config.yaml
norm_place: "pre"
positions: "rope"
lr_head: 0.0336
train_tokens: 714500000
Each number is 128 + 24 x the weight over its row's rms, rounded and kept within 0 to 255. Layers, rows and columns count from 0. The size above them is the row's rms in percent of the matrix's.

# layer 7 attention query, 192x192, rms 0.182, rows 186-191, columns 128-191
size [121 108 116 116 114 111]
[[139 125 114 123 149 157 144 116 102 112 158  90 106 137 149 101 127 116 156 119 145  97 128 101  84 141 112 102 121 123 106 117 108 123  91 103 148 152 116  76 148 158 128 139 118 169 126 134 137 195 141 143  94 121  77 136 121 139  80 100 114 144 108 138]
 [116 119  92 159  96 131  95 161  82 155 162  87 152 137 131 126 167 113 149 116 149 104 165 145 161 166 174 154 123 135 128  59 125 120 122 154 137 126 112 164 109 174 146 109 114 152 155 135 137  93 131 134  95 107  97 155 162 166 118 162 127 138 160 135]
 [111 127 153 133 127 130  81 129 130 133 112 118 126 119  89 107 122 157 146 111 139 136  84 151 131 122  88 129 134 160 124 157 107 129 147 176 128 120 132  83 116 129 118 134 164 127  89  95 134 120 146 151 126 121 142 114 127 154 106 126 138 152  73 100]
 [124 149 148 164 116 115 148  93 126 118  96 123 108 115 133 135 155  92 118 134 139 149 131  97 143 152 107 147 153 120 157 146 132 118 155 115 178 131 163 161 159 174 142 136 123 140  91 144 162 148 125 104  87 124  87 181  86 146 144 123 159 139 158 122]
 [110 150  94 144  99 101 126 141  96 100  87 161 128 149 127 150 128 155 158 162 140 112 123 134 128 119 136 181 124 119 115 149 120 125 119 150  86 134 132 100 182 111  91 105 145 140 120  90 132  74 128 122 118 138 148  85 130 168 158 139 117 143 118 118]
 [ 99  85 146 155 114 124 157 131  78 102 142 146 137 132 115 126 122 158  87 139 111 146 106 135 141 110 143 146 105 141 132 112 111 144 128 133 160 141  73 127  94 108 113 150 154 145 117 135 140 120 128 141 163 131 111 125 174 128  94  81 120 165 192  70]]
# layer 7 attention key, 192x192, rms 0.182, rows 186-191, columns 128-191
size [124 115 113 117 111 112]
[[139 110 131 152 122 138 131 131 105 143 135 112 147 114 129  92 135 128 136 102 135 122 181 147  72 136 118 150 122 137 149 158  95 115 146 117 135 103 121  93 140 114 135 128 151  97  82 141 143 188 154 152 148 140 115 100 136 128  82  94 121 120 127 176]
 [144 145 160 158 100 119  98 141 129 138 141 115 106 133 158 123 147 128 119 139 115 147 136 114 156 158 148 134 146 138 165 117 148 146 104 135  79 122 134 139 135 162 138 115 122 113 152 132 114 169 135 131 174  93 104 150 115 151 113 109 164  78 115 120]
 [ 82 180 137 111 122 145  90 153 135 124 130 168 101 144 125 126 105 106 145 142 173 131  97 161 113 106  80 105  78 145 154 115 129 147 159 155  91 146 143 127 140 148 117 116 159 133 116 106 103 121 121  96 105 127 114 123 160 139 116 128  99 155 137 192]
 [147 129 116 137 139 153 139  96 131 155 123 136 117 127 164 136 149  96  83 109 102 152 122 131 138 166 138 186 110 125 175 132 114 126 156  91 184 138 159 151  95 130 174 112  98 143 120 139 147 158 126 153  81 140 107 115 106 129 127 108 131 136 121 145]
 [159 157 153 154 150 140 108 109 103 132  98 137 119 153 119 121 153 142 123 143 106 128 158 149 129 102 131 129 112 100 111 119 133 178 110 109 139 111 101 142 145 119 136  76 121 119 110 110  91 139 114 137 118  99  89  85 114 123 148 117 156 125 111 126]
 [154 139 162 103  73 125 140 139 144 142 133 112 119 139 123 123 119 179 118 121 136 150 130 158 123 124 133 140  82 128 106  81 143 108 134 137 141 125  71 120 127 116  83 120  92 138  86 135  95  92 159 102 108 100 116 106 131 159 162  96 144 161 143  95]]
# layer 7 attention value, 192x192, rms 0.18, rows 128-174, columns 128-191
size [ 94  83  91  87  83  93  91  84  81  77  89  81  84  91  83  86  82  87  83  90  80  81  87  89  90  85  86  80  85  84  83  83  88  84  77  87  87  83  82  83  90  74  88  75  86  89  83]
[[115 166 141 132 153 128 121 126 159 130 128 121 141 115 125 147 130 120 160 129 126 141 104  97 147 146 143 131  71 148 123 140 125 128 140 116 229 131 161 148 151 163 137 126 132 141 131 109 120  85  98  89  86 169 137 124 111 125 157 129 107 125 135 113]
 [117 149  80 152 156 162 136 135 131  76 138 105  99 138 130 107 107 109 142 134 147 151  91 127 121 108 115 132 123 111 150  89 148 142 162 158 103 181  89 109 148 121 148 113 113 173 148 106 118  84 147 149  87 126 143 120 142 118  98 105  82 168 143 120]
 [124 182 139 131 105 106 136 140 134 178  98 150 130 129 153 123  87 153 182 101 158 170 118 118 122 108 146 139 124 122 112 110 124  91 152 153  99 128 141 135 157 114 138 104 153 154 119 137 117 135 144 150 115 129 107  81 131 138 125 113 111 142 145  65]
 [109 164 136 147 134 113 126 109 122 130 117 108 116 152 139 125  89 127 145 143 159 117 143 122 120  94 149  94 114 138 139 141 139 112 124 175 140 132 103 121 145 162 128 153  87 126 127 143 110 107 132 134 102 160 132  92 175 102  59 125 114 110 125 112]
 [123  95 128 134 106  90 113 110 123 129 153 122 105 125 136 134 160 119 149 137 100 125 121 146 128 140 167 114 123 120 176 144  93 164 129 129 163 136 130 108 125 108 105 109 149 149 121 145 186  85  77 113 117 115 146 142 160  97 164 102 128 164 156 142]
 [138 104 102 139 137 151  82 162  93 144 129 130  98 145 120 128 102  78 161 146 202 103  90  71 149 152 152 160 159 134 135 133 112 123 123 113 134 119 103 112 160 156  68 130 141 175 163 157 156 133 113  90 124  97 121 146 125 144  86  99  89 136 151 127]
 [151 101 100 139 101  98 173 162 151 167 130 151  80 185 152 130 115 150 179  94 119 126 130 145  89 119 120 123 129 108 166 129 143 132 142 149  88  94 108 123 162 135 110 125 118 126 131 133 152 123 132 131 130 141 135 160 158  58 152 139 105 120 134 105]
 [144 125 160 106 111 150 101 124 106 127 173 125 175 148 136 148  88 131 137 106 134 105 172  80 100 163 101 159  86 103 111 144 165 115 121 112  89 159  92 130 134 119 113 124 142 132 103 139 112 119 130 108 144 141 125 132 135 129 120 133 146 133 152  80]
 [115 143 167 150 114 114  78 108 135 140 112 154 128 118 138 125 113 110 157 179 169 132 127 158 118 138 138  86 160 146 169 118 106 142 104 108 154 173 117 180  91  96 140 128 129  88 137 171 111 128 125 119 156 105 161 150 115 147 140 152 109 112 115 138]
 [119 105 137 120 153 130 115  99 164 168 115 171 151 119 118 134 147 105 109 146 146 108 129 133 121 115 100 189 111  88 115 138 145 102 141 134 139 128 148  92  90 162 146 113 113 114 118 125 112 123 132 108 121 159  93 144 107 142 125 154 112 158 130 137]
 [140  96 176 148 139 105 141  94 171 102 119 101 122 138  86 128  93 159 151 128 159 146  89 138 147 123  76 125 143  99 150 115 132 108 159 146 118 119 135 156 121 121  84 148 126 140  95 132  84 112  97 128 114 133 156 135 145  94  68  97 138 150  87 106]
 [136 112 123 172  86 121 116 139  94 134 105 163  79 126 100  72 114 146 147 128 117 100 111  94 105 101 102 114 132  94 114 123 142 127 126 102 169 125  94 174 115 149 171 114 114 121 155 117 136 148 151 118 110 137 132 133  99 133 124 157 109 121 117 148]
 [115 108 165 160 175 128 134 144 103 155 147 129 167  80 131 137 126 123 174 129 131 122 110 167 135 108 162 138 173 135 100 119 141 177 140 145 161 102 143 118 134 135 136 124 155 124 137 106 122 129 118 114 123 124 112  73 124  90 143 124 118 146 151 126]
 [ 95 135 102 123 116 101 158 133 120 147 122 168 134 153 104 171 150  99  93 127 117 136 143 161 115 138 116 126 143 118 163 106 107  86 143 116 167 120 146 126 121 111 144  91 136 132  91 139 148 123 172 142 129 113 117 133 142 127  45 147 116 118 122  91]
 [119 122 123 146 109 160  74 125 141 110 153 103 126 128 111 136 149 118 131 157 125 116 125 169 118 129 154 146 135 106 110 131 103 148 129 134 134  95  93 155 176 126 124 157  98 141 135 150  95 124 134 107  93 105 144 137 105  91 100 101 132 119 150 118]
 [123 136 184 136 157 110  79 142 113 144 187 154 148 174 147 126 148  96 104 120 136 123 120 112 132 158 111 130 133 152  96 173  97  94 141 145 140 119 123 182  86 138 145 133 127 159 118 122 127 145 130 147 160 135 128 157 149 182 138 144 140 116 158 172]
 [126 130 121 107 106 112  86  91  70 145 174 125 102 154 157 147 107 129 142 114 158 164 120 160 105 112 108 118 126 154  95 120 163 112 149 127  85  94 110 115 125 152 116 110 181 106 146 114 139 143 146 137 104 148 141 104 135 112 114 125 144 102 143 174]
 [124  97 131 132 121 139 120 123 107 113 141  95 170 154 129  88 155 121 135 138 118 162  70 102 139 157 174 130 109 149 130 103 153 130 119 162  89 144 109  98 133 145 157 126 160 145 135 157 109 120  73 141 135 112 109 122 129 154 131 116 145  99 115 167]
 [146 149  73 106 129 138 119 102 122 150 135 124 109 145 109 135 105 145 175 112 109 141  90 160 154  93 138 142 145 106 135  99 135 175 141 139 124 133 100 134 166 159 124  95 155 107 127 118 119 125 101 128  97 138 122 154 108 111 140 139 119 113 162 175]
 [118  82 122 141 158 143 138 148 111 120 133 157  86 115 100  86 165  94  98 143 120 122 138  70 165 110 145 180 119 155 158 119 109 112 109  81 114 142 140 153 101 132 125 133 113 167 149 152 123 140 147 141 135 124  90 138 117 115 124 142 103 135 104  86]
 [114 102 172 134 148 158 121 116 137 114 156 143 127 142 121 162 125 149 141 124  67 101 130 148 136 100 139 144 134 120 122 116 159  81 117 109 155 160 148 144 168 132 101  93 109 144 105 111 111 131  63 168 150 102 142 115 156 144 116 110 176 116 153 132]
 [129 140 110 169  99 121 177 104  93 147 123 103 125  98 142 106 124 102 123 141 122  93 149 173 136 119 159 135 112 162 122 117 128 115 134 139  99 137  64 130 144 132 167 155 144  95 162 124 118 147 138 116 121 141 105 126 112 112  84  94 114 108 122 151]
 [108 217  68 141 131 145 100 156 118 133 104 149 130 109 117 120  93 126 142 136 120 103 169 110 109 120 164 116 131 137 128 132  87 139 145 111 126 123 148 160  99 110 134 119 175 112 127 107  98 148 139 104 138 159 133 102 143 139 107 151 109 110  89 104]
 [107 129 132 117 140 144 147 112 130 139 147 108 119 120  73 117 122 132 138 125 175 144 104 144  91 146  94 119 127 120 161 144 158  95 125 153 162 123 123 141 130 161 121 102 105 133  90 130 132  47 135 154 144  91  86 142 128 139 122 122 149 151 144 155]
 [110 128  92 149 108  81 134 131 115 146 130  90 168 169 147 127 164 133 105 108 149 136 169 100 124 143 126 142 146 163 151  96 145 145  95 154 127 126 130  97 149 142 127 155 106 162 157 152 115 107 162 118 165 125 133 108 125 135 155 136 118 153 101  97]
 [150 111 131 122 142  70 137  94 140 159 132  98 130 157 152 130 124 105 143 113 157 142 110  86 155 157 150 134  98 159 154 135 127  70 131 105 154 143 139 148 119 125 136 158 167 131  96 148 156 122 140 120 107 120 127 125 134 132 107 171 140 132 157 144]
 [164 181 100 136 160  98  78  99 119 129 115 157 145 164 140 178 123 136 163 153 124 109 133 141 149 111 128 147 123 112 101 121 135 112 103 148 152 160 158 174 111 115 166 143 129  93 100 148 126 124 164  72 119 120 106 155 133 175 132 136 121 101 134 103]
 [109  76 102 130 137 150 132 143 144  81 158 168 123 135 119  98 157 126 101 117 108 100 146 142 126 131 118 118 133 157 137 123 170 134 102 165 100 140  96 112 169 138 100 116  82 107 117 143 124 144 118 160 175 139  87 126 110 172 120 160 150 134  92 101]
 [126 113 135 155 125 170 148 148 103 125 137 161 139 123  81 113  95 171 115 160 150 118 117 142 155 123 118 140 149 112 130 181  67 123 142 125  76 107 105 140 130 112  96 143 173 151 167 120 114 161 132 141 148 112 112 112 168  95  93 108 149 149 113 121]
 [163 139 128 139 146 125 140 128 126 102  74 113 115 122 113 108 106 127 103 174 179 143 150 141 140 119 100 116  65 133 106 138 139 100 144 113 100 130 157 141 129 152 121 135 128  96  97 121 163 170 146 178 146 139 123 114 107 121 106 127 147 152 101  73]
 [131 125 114  76 123 154  97  90 131  82 126 126 116 130 123 141 154 132 128 124 182 107 124 144 146 156 150 107 160 163  68 127 134 118 139  93 143 123  92 123 138 100 154 122 112 171 165 168 147 101  92 126 100 115 126 154 137 128 139 120 126 170 165 140]
 [102  87 116 118 142 117 112 135 135 119 123 137 100 144 122 139 142  93 127 117 127 111 108 156 155 127 144 104 114 119 127 128 157  92 159 115  72 138 135 137 145 108  90 136 128 125 132 106 205 128 128 175 117 129 109 144 117 149  84 153 153 134 170 146]
 [161 148 159 107 153 110 198 156 140  93 109  61 121 117 100 128 132 117  94 135 124 125 118 135 164 157 135  97 146 132 124 122 147 125  80 135 160 174 122 127 160 131 115 115 134 103 142 143 118 119 122 105 175 115 150 118 190 133  92 115 101 151 138 146]
 [146  85  98 124 154 100 133 125 117 163 140  94 120 156 135 151 113 121 155 139 138 150 155 137  93 115 121 150 106 164  94 175 147 130 128 127 157 140 172 158 130  71 123 121 112 138 121  98 164 115 138 110 166 126 104  73 115 104 137 121 144 100 138 129]
 [146 155 123 136 153 149 103 145 160 154 163 124 146 100 116 119 130  98 141 144 149 134 119  95 139 155 128 147 106 110 118 129 110 125 142 145 108 128 113 174 140 149 151 146  97 136 131 134 137 129 123 130  98 157 136 110  95  92 117 134 143 134 145 173]
 [142 101 128 115 146  73 158 140 130 134 103 107 135 142 136 108 104 148 206 106 145 161 159 117 102  92 120 149 123 151 149 146 117 104 113  98 141 117  92 128 146 116 148 134 149  78  95 111 114 144 155 155 193 122 125 127 160  98 113  96 176 120 144  66]
 [104 121 138 146 129 102 130 124 158 137 111 133 131 102 134 137 147 180  78 103  98 148 108  96 122 134 132 154  91 125 148 155 115  90 157 113 151 135 150 149 113 150 136 115 149 136 123 120 139 160 106 146 103 164 121 149 150 113 142 120 157 103 125 121]
 [110 154 138 122 119 109 226 113 125 108 145 121 139 118  87 134 137 149 109 110 164 133 130 130 150  97  95 135 121 156  93  70 120 136 115 131 102 133 147 123 160  90 148 135 122 107 153 137  88 121 160  92 110  82 115 128 177 135 137  79 135 114 144 111]
 [132 149 123 151 128 112 127 150  79 116 149 148 149 136 131 134 158 132 132 135 140 128 132 126  89 132 147 156  98 136 126 143  70  89 131 112 157 110 172 139 147 157 142 140 173 120 124 142 152 159 167 115 157 144 162 125  84 147 147 124 149 143 112 129]
 [137 134 117 124  91 136  75 106 153 119 106 118 133 123  83 104 132 117 137 155  67 124 149 145 139 148 177 133 154 152 115 123 134 176 151 120 137 112 104 104 158 117 132 149 138 121 114 131 135 155 117 113 181 140 163 133 105 134 175  89 147 135 163 104]
 [158 177 113 109 141 134 123 147 121  98  98 136 170 146 120 179 114 111 152 132 161 132 119 134  88 137 110 119 117 112 147 112  95 145 147 139 148 137 133 101 131 126  97 149 115  92  71 146 223 122 134  86 126 116 135 145 156 142 114 133 153 131 149 126]
 [164 128 132 166 102 111 123 119 153 129 132  72 144 132 133 133 105 140  95 164 119 118  95 131 149 123  70 123  95 161 118 111 152 141  89 113 116 137 120 106 147 154 161 137 117 120  79 140 176 135 100 103 152 138 165 177 143 131 101 124 109 122 148 123]
 [155  93 148 127  92 118  97 105 125 126 142 137  93 174 142 121 147 159 135 160 158 109 119 184 139 159 117 136 119 176 134 129 131 125 119 157 115 119 116 131 134 131 124 142 146 118 163 133 157 112  89 151 130  95 153 102  76  72 145 176 124 125 103 143]
 [181 133 145 152 120 133 110 102 140 138 151 132 117 137 161 112 144 149 124 117 135  67 164  97 162 153 132 104 121 124 160 121 160 131 122 109 166 129  85 127 125 159 108 152 159 113 133 136 120 142 141 110 134 160  97 137 124 141 136 109 111 138 115 103]
 [153 148  63 123 131 103 139 131  96 131 108 149 135 105 161 188 113 130 146  95 129 137  87 120 140 139  96 154 117 115 124 122 198 122 125 113  66 126 136 139 131 140 120 131 126 122 124 117 147 134 111  73 142 163 104 118 165 119 167 145  64 134 149 138]
 [119 127 140 107 111 129 165 134 122 129  99  99 163 156 174 132 118 123 109 100 127 144  87 132 143 139 112 113  81 126 103  83 125 131 115 133  95 121 131 143 130 103 190  83 125 157 106 147 127 108 137 107 142 105 131 132 154 109 100 156 134 148 130 132]
 [157 118  99 165  92 106 109 107 187  86 131 123 119 114 118 138 110  63 135 122 119 150 130 107 126  94 134  99 114 115 105 113 127 182 124 157  90 149 100 107  99 136 141 155 134 139 145 152 137 143 121 163 143 134 115 155 132 140  93 113 111 139 112 125]]
# layer 7 attention output (transposed), 192x192, rms 0.163, rows 128-173, columns 128-191
size [ 99  91  97  98  93  94 103  84  86  84  99  85  92  98  89  98  93  90  83  97  91  86  93  89  92  93  90  90  92  98  99  89  95  91  90  94  95  91  94  91  99  84  92  78  96  95]
[[134  92 176 119 120 136 148 128 127 110  95 114 135 128 124 108 109  97 111 160 143 127 132 136 118 134  99 149 177 196 156 109  84 147 135  82  96 143 131 127  74 139  86  91  95 138 139 141 129 147 148 134 140 131 121 147 105 141 118 140 141 132 138 150]
 [164 106 138 118 103 103 113 127 102 111  71 130 146 117 116 120 119 134  88 108 143 131 128 154 107 128  89 119 139 148 115 124  93 102 117 120 152  96 149 133  85  99 131 166  92 105 126 169 124 146  58 160 130 137 179 146  81 132 132 173 153 139 118 120]
 [121 131 151 120 128 103 106  98 113 126  94 130 113 161 103 143 104 117  52 163 147 134  98 133 127 161 137 151 115 136 131 125 168 134  89 131 128 104 111 156  64 121 120 119 105 128 106 156 108 145 141 104 157 166 105 130 141 117 111 107 118 135 156 136]
 [131 100 125 112 125 138 143 125 145 104 121 163 125 126 106 127 132 117 100  90 108  83  84 149 134 144  98 142 158 140  85 132  84  99 146 119 139 106 158 117 146 109 120 147 180 153 124 109 145 136 112 167 105  89 135 127 114 123 134 126 114 138 118 138]
 [141 150 129  98 142 149 139 135 122 132  95 131 169 123 144 150 133 143 105 105 131 127 131 140 123 119 120 154 144 163  74 105  96 106 119 129 130 118 119 155  90 151 100 117 141 144 161 108  95 119 150 132 103 113 122 122 119 179 188 139  97  99  96 118]
 [129 152 157  92 143 151 136 103 143 145 147 157 135 133  95 162 117 203 146  81 121 169 113 163 118  86  95  87 131 101 118 106 112 130 147 118 101 106 113 126 125 142 177 118 149  90 136 164 104 128 152 115 167 107 148 116 161 165 114 143 180 138 103 106]
 [ 86 122 143 157 133 101 109 104 128  97 144 107 168 111 125 149 125 150 100 129 111 121 141 124 151 159  99 161 134 119 127 119 159 157 124  89 140 155 132  90 123 132 137 177 138 117 159 119 128 175  87 144 141 161 164 146 117 177  97 120 143 142 121 113]
 [130 121  97 137 127 138  96 141 159 130 123 112  79 146 109 114 108 158 142 156 104 111  99 149 152  82 137 123 127 122 149 160 134 109 108 126 124  97 116 104 141 105 112 134 127 115 140 134  96 130 154 133  98 103 122 148 169 105 119  89 104 133  88 121]
 [132 145 132 132 160 124 172 117 194 104 106 109 130 129 104 132 181 117 112 132 116 143 117 118 143  99  86  96 107 161 126 149 147 105 157 103 124 107 129 130 130 154  99 114 117 159 144  75 143 133  80 162  82 134 137 123 118 122 150 158 145 142 127 151]
 [144 144 110 150 121 146 180 126  94 102 111  74 173 143 111 165 147 132 173 121 132 145 130 150 129 124 181 110 150 180  84 138 127 147  88 134 126 106 128 129 173 130 177  99 136 140 143 120 145 131 106 149 134 129 180 111 164 117 134  80 125 106 113 111]
 [138 134 120 124 128 117 165  93 126 129 110 155 193 112 148 147 101 123 105  86 124 151 130 171 102 151 121  97 103 121 105  98  90 169 143 132 156 135 117 146 168 166 159 100 132 133 159 151  98 118 132 103 116  96 168 139 116 134 154 177 145 133 196 163]
 [183 151 123  96 184 128 134 165 148 157 139 103 171 104 112 103 144  99 107 150 130 153 131 122 132 165 124 126 106 158 155 109  80 112 110 122 112 185 173 101 131 150  87 119 126 154 108 126 126  83 132 134 154 108 108 130 158 146 121 128 149  93 102 126]
 [133 139  92  88  64 127 145 129 149 121 118 141  97 133 139 103 132 119  86 135 138 112  89 114  82 162 128 117 144 162 159 144 104 109  93 136 152 164 128 131 127 133 110 139  97 143 138 148 116 110  95  98 110 134 149 114 135 120 173 133 101 138  99 115]
 [113 162 132 119 136  96 113 120 172 152 146 105 138 116 131 112 138 121 170 193 121 138 156 103 157 132 126 161 102 147 135 140 145 105 128 142 122 124 141 144  78 130 108 141 125 128 102 113 155  93 164 159 122 130 147 131 147 164 103 117 144 155 121 131]
 [ 84 154 143  98 134 123 118 124 121 133 107 170 114 121 133 125 151 143 134  72 171 116 174 143  98 117 105 179 124 144 129 151 102 132 152 147 141 125 131 130  90 125 153 111 135 146 116  86 121 177 122 161 108 139 135 163 130 124 142 117  91  94 120 130]
 [123  96 105 134 128 125 124 108 114 123 102 134 103 129 126 126 158  98 147 149 102 141 154 142 132 100 156 165 165 125 135 151 113 127 118 148 131 111 156 138 135 136 142 127 117 133  83 106 175 117 151 160 134 117  94 137 108 111 114  76 140 159  84 126]
 [119 109 144 118 178  98 131 145 160 106 112 114 131 130 120  98 122 173 141  93 109 108 131 121 133 132 133 184 136 107 150 133 122 121 129 137 145 145 152  87 142 144 118 165 118 104 110 128 102 106 126 115 117 115 166 159 158 123 110 117 121 162 114  54]
 [139  97 151 143  94 116 128 152  99 100 135 147  97 100 130 115 116 122 107 109 101 129 122 139 107 148 114  99 172 117 139 128  57 141 174 143 198 129 153 147 110 121 111 134 128 151 136 135 122 142 158 125 113 185  82 118 111  69 113  95  84 188 154 120]
 [144 104 204 126 121 123 147 105 140  81 116 127 142  71 108 120 116 115  76 120 151 154 125 162 126 123 130 109 117 148 132 159  88  85 155 123 125  89 105 135  97 135 130 143  88 124 117 126  98  69 100 137 148 127 163 112 115 152 102 135 110 155 116 133]
 [ 92 141 126 118  84 141 105 123 158 113 177 122 129 116 127 165 126 171 188 121 163 145 127 164 150 134 161  89 133 198 149 111 145 159 155 145 155 132 164  98 116  79  92 116 141 112 127  96 125 130 134 109 126 127 162 135 166 124 136 132 131  94 118 138]
 [137 121  98 146  94 112 156 111 104 120 128 121  68 163 130 134 154 102 126 136 161 145 151 127 146 141  72 146 103 166 153 147 105 189 174 153 103 134 119 137 113  97 123 127 132 107 159 156 145 150 145 116 109 139 133 130 132 117 122 150 106 120 137 136]
 [100 155 111 130 143 160 113 132 143 109 133 143 109 122 145 156 106 148  99 126 111 172 152 107 128 140 132  94 127  60 110 179 103 137 111 177 109 101 182  82 144 131  80 147 104 136 137 112 139 169 107 128 134 132  94 157 143 115 133 119 124 160  79 115]
 [142 144 141  68 200 115 153 142 163 141 125 169 125  87 146 115 135 133 109 111 177 123 131 104 138 130 136 126 121 109 144 106 141  72 122 112 144 113 135 131 106 139 128 145 176 141 137 169 136 122 159 143 179 145 112 126 131 120 108 148 153  96 154 112]
 [115 133 117 110  91 151 141 148 105 101 125 128 129 151 156 157 165 147  83 169 101 130 138 147 157 134 140 158  84  97 117 151 126 116 141 118 118 105 150 146 114 129 173  90 165 163 173 116 133 140 107  86 145 132 128  97 126 141 103 146  74 132 120 142]
 [ 94 152 144 140 110 149 101  97 126 137 115 148 117 118 133 164  93 101 140 154 108 121  88 162  96 123 122 107 127  92 102 131 114 117 165 102 143 109 149 161  77  79 117 112 144  90 125 141 123 141 113 141 106 136 104 149 152  98 118  88 114 118 105 123]
 [131 160 127  76 116 137  93 118 149 162 125 147 141 114 149 135 152  99 131 173 145 135 104 149 122 152 102 109 109 117 130 121  87 157 145  93 124 110 130 125 113 139 158  97 108 120 146 148 157 102 133 112 115 142 159  90 114 159 119 136 134 134  96 132]
 [152 100 122 149 130 133 111 115 160 163 103 106 100 100  98 145 178 117 140 115 123 134 111 126 121 133 151 124  97 141 108 145 162 107 142 109 117 120 116  66 139 156 113  76 147 111 109  86 159 133 138 150 173 117 104 108 113 115  76 118 165 135 115  85]
 [173 124 135 120 131 133  94 143 128 177 137 154 120  92 143 120 133 104 166 131 141 138 123 134 148 145 163 106 132  77 114 113 107 156 111 105 160 153 141 130 143  69 141 130 173 156 178 126 134 142 109  99  96 135 105 162 155  79 116 102 112 134 149 138]
 [ 90 111 100 138 121 137 123 130 137 179 141 169 132 126 142 161 143 146 122 108 162 145 120 131 156 119 140 134 113  83 133  94 118 166 131  92 141 101 104 119 129 159 138 115 115 124 124 102 111 134 141 119 124 129 136 149 168 142 141  97 142 155 131 160]
 [ 88 138 142 143 120  91 121 153 156 173 144 129 126 142 158 149  91 122 120 142 119 143 131 134 113 147 103 123 125 115 108 127  90 125 101 124 151 122 130  75 126  72 141  96 113 131 127 151 136 144 113 125 128 128 100 106 127 141 157 147 101 121 184 125]
 [ 95 110 166 150 155 119  95 121 131 144 134 123 141 131 116 121 187 166 158 126 109 122 105 145 107 123  99 133 129  73 142  96 136 169 123 163 102 100 133 120 133 147 104 152  87 127 152 136 106 148 163 103 135 149 159 159 101 122 122 146 115  84 131 111]
 [134 127 157 149 121 137 131 152 102 160 176 110 106 120  98 145 111 142 156 132  73 138 149  90 108 144 123 125 153 149 121 144 109 156 149 147 146 120 116 128 140  90 119  92 117 123 146 173  87 108 135  96 124 114 115 136 132 147 104 150 136 121  92 129]
 [145 136 124 129 138 128 100 100 144 184 136 110 112 156 144 117 125 106 168 129 119 110 144 110 136 116 134 133 111 129 124 118 117 127 160 110  99 115 172 138  97 117 164 151  90 123 135  92 139 123  97 125 161 142 168 106  63 108 139 127 208  95 126 137]
 [ 96 130 104 106 102 131 142 136 162 125 132 144 142 101 150 112 166 135 131  97  75 127 128 136 101 129 166 146  99 125 149  83 153 134 121 147  83  99 103 145 131 141 104 128 152  87 137 153 106 140 107 128 114 140 123 126 144 118 127  96  50 145 118 112]
 [148 126 127 126 116 140 102 159 112 136  50 122 137 118 133 135 169 115 101  94 122 138 121 139 135 110 112 126 107 139  87 137  79 103 170 118 155 123 104 131 101 112 131  63 116 167 104 127 127 148 138 110 112  82 145 129  95 160 153 117 126  89  87 106]
 [117 175 141 130  71 172  91 116 140 137 131 136 119 131 142 137 144 122  88 139 131 114 109 131 142 120 132 134 133 160 104 149 142 138 139 125 151  71 148 138 147  90 102 122  92 134 121 139 137 128 101 136  90 141 105 111 129 151 140 172 106 129 108 142]
 [135  96 140 172 159 144  82 128 100 132 146 144 106 113  94 117 124 104 125 176 163 121 170 151 139 130 124  76 122 147 147 108 124 145  92 141 108 126 113 127 137 135 124 108 150 157 104 164 166 104 173  99 127  79 155 100 108 152 109 111  92 179 163 115]
 [191 135 111 131 154 167 110 114 130 164 102 108 144 108 125 130 107 115 145 153 132 113 152 149  93 153 128 106 117 113 143 148 128 142  97 105 156 119 146 136 140 154 117 156 146 133 125 112 138 120 100 175 155 136 148 149 135  95 154 172 130 111 145 149]
 [115 150 145 142 127 168 150 120 161 144  96 143 123 110 128 124 131 156 124 141 154  91 142  97 177 106 132 120 141 169 142 150 144 127 110 162 102 140 146 104  95 115 155  67 144 129 117 141 195 148 173 124 138 123  80 123 147 130 121 122 155 141 145  83]
 [ 97 144 138 139 163 152 125 124 112 137 112 130 116 120 176 175 129 157 134 145 129 107  99 155 135 152 116 148 108 144 155 136 118 112 137  95 116 127 135 142 104 116 116 102  90 126 159  95 128 138 127 114  99 122 108 110 127 144 163 138 104 137  89 148]
 [114 126 112 125 143 132 171 103 147 137  85 124 106 116 112  91  92 151 140 132 146 122 125 129 123  85 104 168 143 147 102 178 177 140 130 143  90 125 140 140 121 123 131 139 141 154 167 111 108 141 139 113 147 129 175 141 121 114 148  98 116 134 163 138]
 [105 101 116 107 176 113 140  89 132 112  84 123 119 142 118 115  95 141 142  80 154 129 121 166 124 116 138 101 128 105  95 100 135 100 135 116 126 116 141  89 119  86 133 104 185 129 167  80 122 136 144 120  90 101 122 118 156 115 157 167 127 123 150 152]
 [107 104 154 118 133 130  90  84 162 107 109 165 162 121 117 122 137 130 110  90  77 151 136  80 107 108 134 143 109 120  97 127 124 124 153 111 157 136 147 162 115 151 139 145 131 148 120 153 149 138 116  51  94 150 162 120 135 178 172 122 108 109 174 126]
 [141  91 100  81 142 136 137 145 119 125 118 153 126  73 119 150  94 108 136 162 138 135 143 128 130 124  71 122 152 106 140 148 177 160 123 114 113  96  92 118 140 146 129 130 150 157 134 123 103 156  99 153 104 152  99 153 112 117 139 110 179  91 121 152]
 [138 111 153 126 108 118  89  96 136 114 149 116 117 185  91 117 148 102 118 158 145 150 122 109 140 107 149  64 139  93 107 159 130  89 129 105 151 146 119 107 190 104 110 164 145 109 113 159 111  95 125 130 111 100 176 143 125 143 111  81 137 118 126 107]
 [146 142 135 159 108  88 138 114 122 141 122 107  96 144 112 165 155 118 107 134  92 125 130 164 138 144 122 134 130  98 157 159 117 120 142 132 175 116 138 169 124 140 120  80 137 114 122 102 125 115 101 141 140 126 111 109 123 169 143 143 118 107 141 133]]